From a checkpoint of a small transformer trained on Wikipedia.
Size: 13 layers, width 128, 2 heads of 64, MLP 512 squared ReLU, vocabulary 8192, 4.66M parameters.
Architecture: LayerNorm before each block, rotary positions, untied embeddings, local attention windows, paired heads, gated attention, capped logits.
Training: 195M tokens, 2968 steps.
Each number is 500 + 40 x the weight over its row's rms, rounded and kept within 0 to 999. Layers, rows and columns count from 0. Numbers have three digits each. The size before them is the row's rms in percent of the matrix's.

# o: layer 7 attention output (transposed), 128x128, rms 0.281, rows 57-63, columns 64-127
# v: layer 7 attention value, 128x128, rms 0.103, rows 58-63, columns 64-127
# q: layer 7 attention query, 128x128, rms 0.101, rows 64-77, columns 64-127
# k: layer 7 attention key, 128x128, rms 0.0999, rows 64-76, columns 64-127
o57 115:500482453467459543482417477529540563481419504509451447521522557486496478487487517480527514547429516469548539514572494497485478453518512471537449475556508467493603524457557518550400501560460484
v58 121:425501536456530497477505466569507442516509548461531522529530456505574458490457506503498462469546479544479465471513550532516508430470607495539533531476547517453472522462461394514494508449517476
o58 123:501536472535528490587482556440510553551442350531491556455486505472452515499548459483514571467470540420579459472460474484509535556510455486479511467514495524521493512524503523459491562498485585
v59 114:445526505507400538490464550516500518498498563570473549488471534456528531454524403577493521437526503523551509491473460485491536498596591446514442599509536544459487518428543449566503531484511577
o59 112:452515531455551547524517467516535474480561426454542507528501534561438443525431457465474450487469517506516465538516504497505498550450463605472520490563453462500468516503460552482464459585543502
v60 117:478508539553510570533515480510492434461480434508482426508499534481513513508495376502468504557500493457443572516465513478496439583456581553528532560491505454430475457545531504543511419417458499
o60 118:532485478504532501519492530519522524539518578483523441476501500594508511512596599511565432456482519424498463418547473459472543467511482482490546496503576507495498496491430471510448554546564492
v61 115:574508483534526547513515451449505537559499521466440507480476524546508520451466445462504482512500512494543543479502511492529525621496441467486568445484578466479476456582508469538520520474459526
o61 109:510548508500536555471543555548496478498419497488511546506451426498435524565566475528532444535503436479504489554502417497476497465502487510504435551456465507486509585536529507479507489491549486
v62 113:432516584540478420481522482514442502440551463445459558528530557503521512387522447473515513565532483513436497434523465503537466513481466496473573491530472475505564464516512545557510461574473496
o62 111:511503456500536463451511527502550452593543604514502479473458471516524501561420541493523467488533541500564488573482459500489436576524544476511482431446472524613441500480500473537486502506577451
v63 117:502484496562435577430497536532469523503498525465528433482460521549473487500567564529501456494543482441498457516508472545470489451549459506502484486469448477509485506514456423578455491528459536
o63 118:505485393475545435527519431516462488482515431492479548538526479547479503578437492505508567482485525540475491507474478502513432449550521517566522475531492568494565446486517528534560460527498546
q64 005:609515462495489499438486516524537551522497548483548479499495510529487502505529375459548477541502542482446486581473464524500507525491468563551481598487542479518510543568592503441434534516523492
k64 004:440494559513559553526512457472472459515497480521560477454561549505494474429458545506494479520523526550515533509580527522523492510507623502499460429494499533483456514540459512563538498361507535
q65 006:513549454541509518562492490552486470531476504434469524520519510485483485551518505462516594508545487513524531555429535432548490550554492543499542517434483491527474533517507555430490556614515491
k65 006:529564564518545503502478466459549465530522507554548496533473580520489511454467551529478453553561507582490507562547455531497558564516509491532484512490515566519513477508435524545539506433476525
q66 006:470499506445423398499568440493513533478490555512534446500470440513521526521547534411513477526459479429471460443510529491523480537469499491405503513534502559485492534483408519564480443457511513
k66 005:431508522560471553487491537488499532487532503474460506501465618486445497459499490510387522445498486535603474481482557487487509466540509522551500459473536465544523505493540546502502592512442471
q67 007:476463448550465604452460513612434544467470497465494402521452506460496539534546470455452493543526502500508474549495536489467509554482491524495478510536475471532554547414534501457552429500503428
k67 008:512467552516542486559489496421492507516571492486478506558488558494400501406511508557451472524469500459499475574488495511524499420496448493498511399479503476496520509508422525542489525454432444
q68 009:509421541489465459461537440489511479491499458543448545500444462470463512544494579458451442508500511548482499456556488438527509494550608522533538557543457521469480436548472481517530493524440503
k68 008:462552564469553544513486475531581508464504492439560482550508561485533563500467508509451534515522449534486456544438516510454487507468534467509440536511559464580537501468456533474448506409517560
q69 012:489502430515486513561498468541479478500483546487531443472496531457520467499568511529479470523513442434490522478432492506487508500469434536517425468454468486530507546514523532416439450532545500
k69 010:456473501498476430482460507470465470472477478594458556442564514497507529503501500431507482454460529496494464482580521492540507475545501563458504517534525471407473536532556505522517497465443477
q70 015:496543593501525490451488539466542542544504439552466568489463492527455543532486493517533502469486550528538470522512529515517482481521550452480455558548521522504434546530458479565488484432504489
k70 011:450493527501614572525514482494502501523555485441496393566470534484439494419541472548468472553492499536515551570471511518464464466461493499519564488477533496542473532495436538467536536480511495
q71 021:557554437476492508542434484534507439539442544510535464498528587514519502516494448514527525489502456467513469560456505500453523554487476516426487440551570501566519498506495540429482501474490531
k71 018:513431524535521555552566492499495469505572521488479467595510497507524507492542451503529553417550502453538570436534537468483475466456510518517519475445500495583468502519472429487445523501525480
q72 028:491479479493561538422514526495468579482529448533460509474494438489479514491512560548483510527439532535522493507518551480524421473493521436481514482527455456489521471454542493500507526582495493
k72 025:376467465468483531486475509529481555510551462566482501438478472471491478524502535535487457496402453511482486546470486524553472495504525477485501489519455476491514541516508540444451506486483488
q73 033:522486491523490477529457462497520416476470538510563475494490552477499510508479484463470509487510433468472504497442481525472545552481481564474463506486558538583509512506509489455489475430533478
k73 026:509463543495522495536579544506491538496554480452464491581526486563518522519483455511516545506547517415562518508506529477496480473448485539553600476480536483524474498475428510503505541523473481
q74 033:484508465536489498415465477491453599428523518514493478461525420467474483494560564492532462561466478549503487536509512509553474423520529432514448458512497439455515504484580519452514551585507514
k74 039:437498459508503492451425478520483511538491472565514484414467457468475443512512526526475471516403450523479501497500459534532473550549532484465467504507441528494518522521586534478488471506482471
q75 026:472472469509470519397453509489500606494500472531501515516496506454477495534482534469507496543440510520529471526536508488530494547510531416515452543452473457451482495465548479496546489638505520
k75 035:413483463509471521500459508529521493569482490567552492431486468435488528476497526536495463524443498509510514469468480545545492529517517417473492475461433486509516521548516502483493465468489499
q76 030:513512477530532485500476421543486477460462570501525484463500526509530503523531505486487506507473477441488527505457491526426525533471501520440445504511533518560534471500491526397488531527509510
k76 020:439505492504530583513461578530469508503604469492459472535475545456508431548521550581486546490446421528562523542519471498570519514469471535522517533480557462557585503486478546449474515518501459
q77 052:589452493484493493530496513529502440547444493517553486528517585534498514517481485492473545506540452453456487512464506481490509542487467511514483547513492519536468457510482497462511453561495497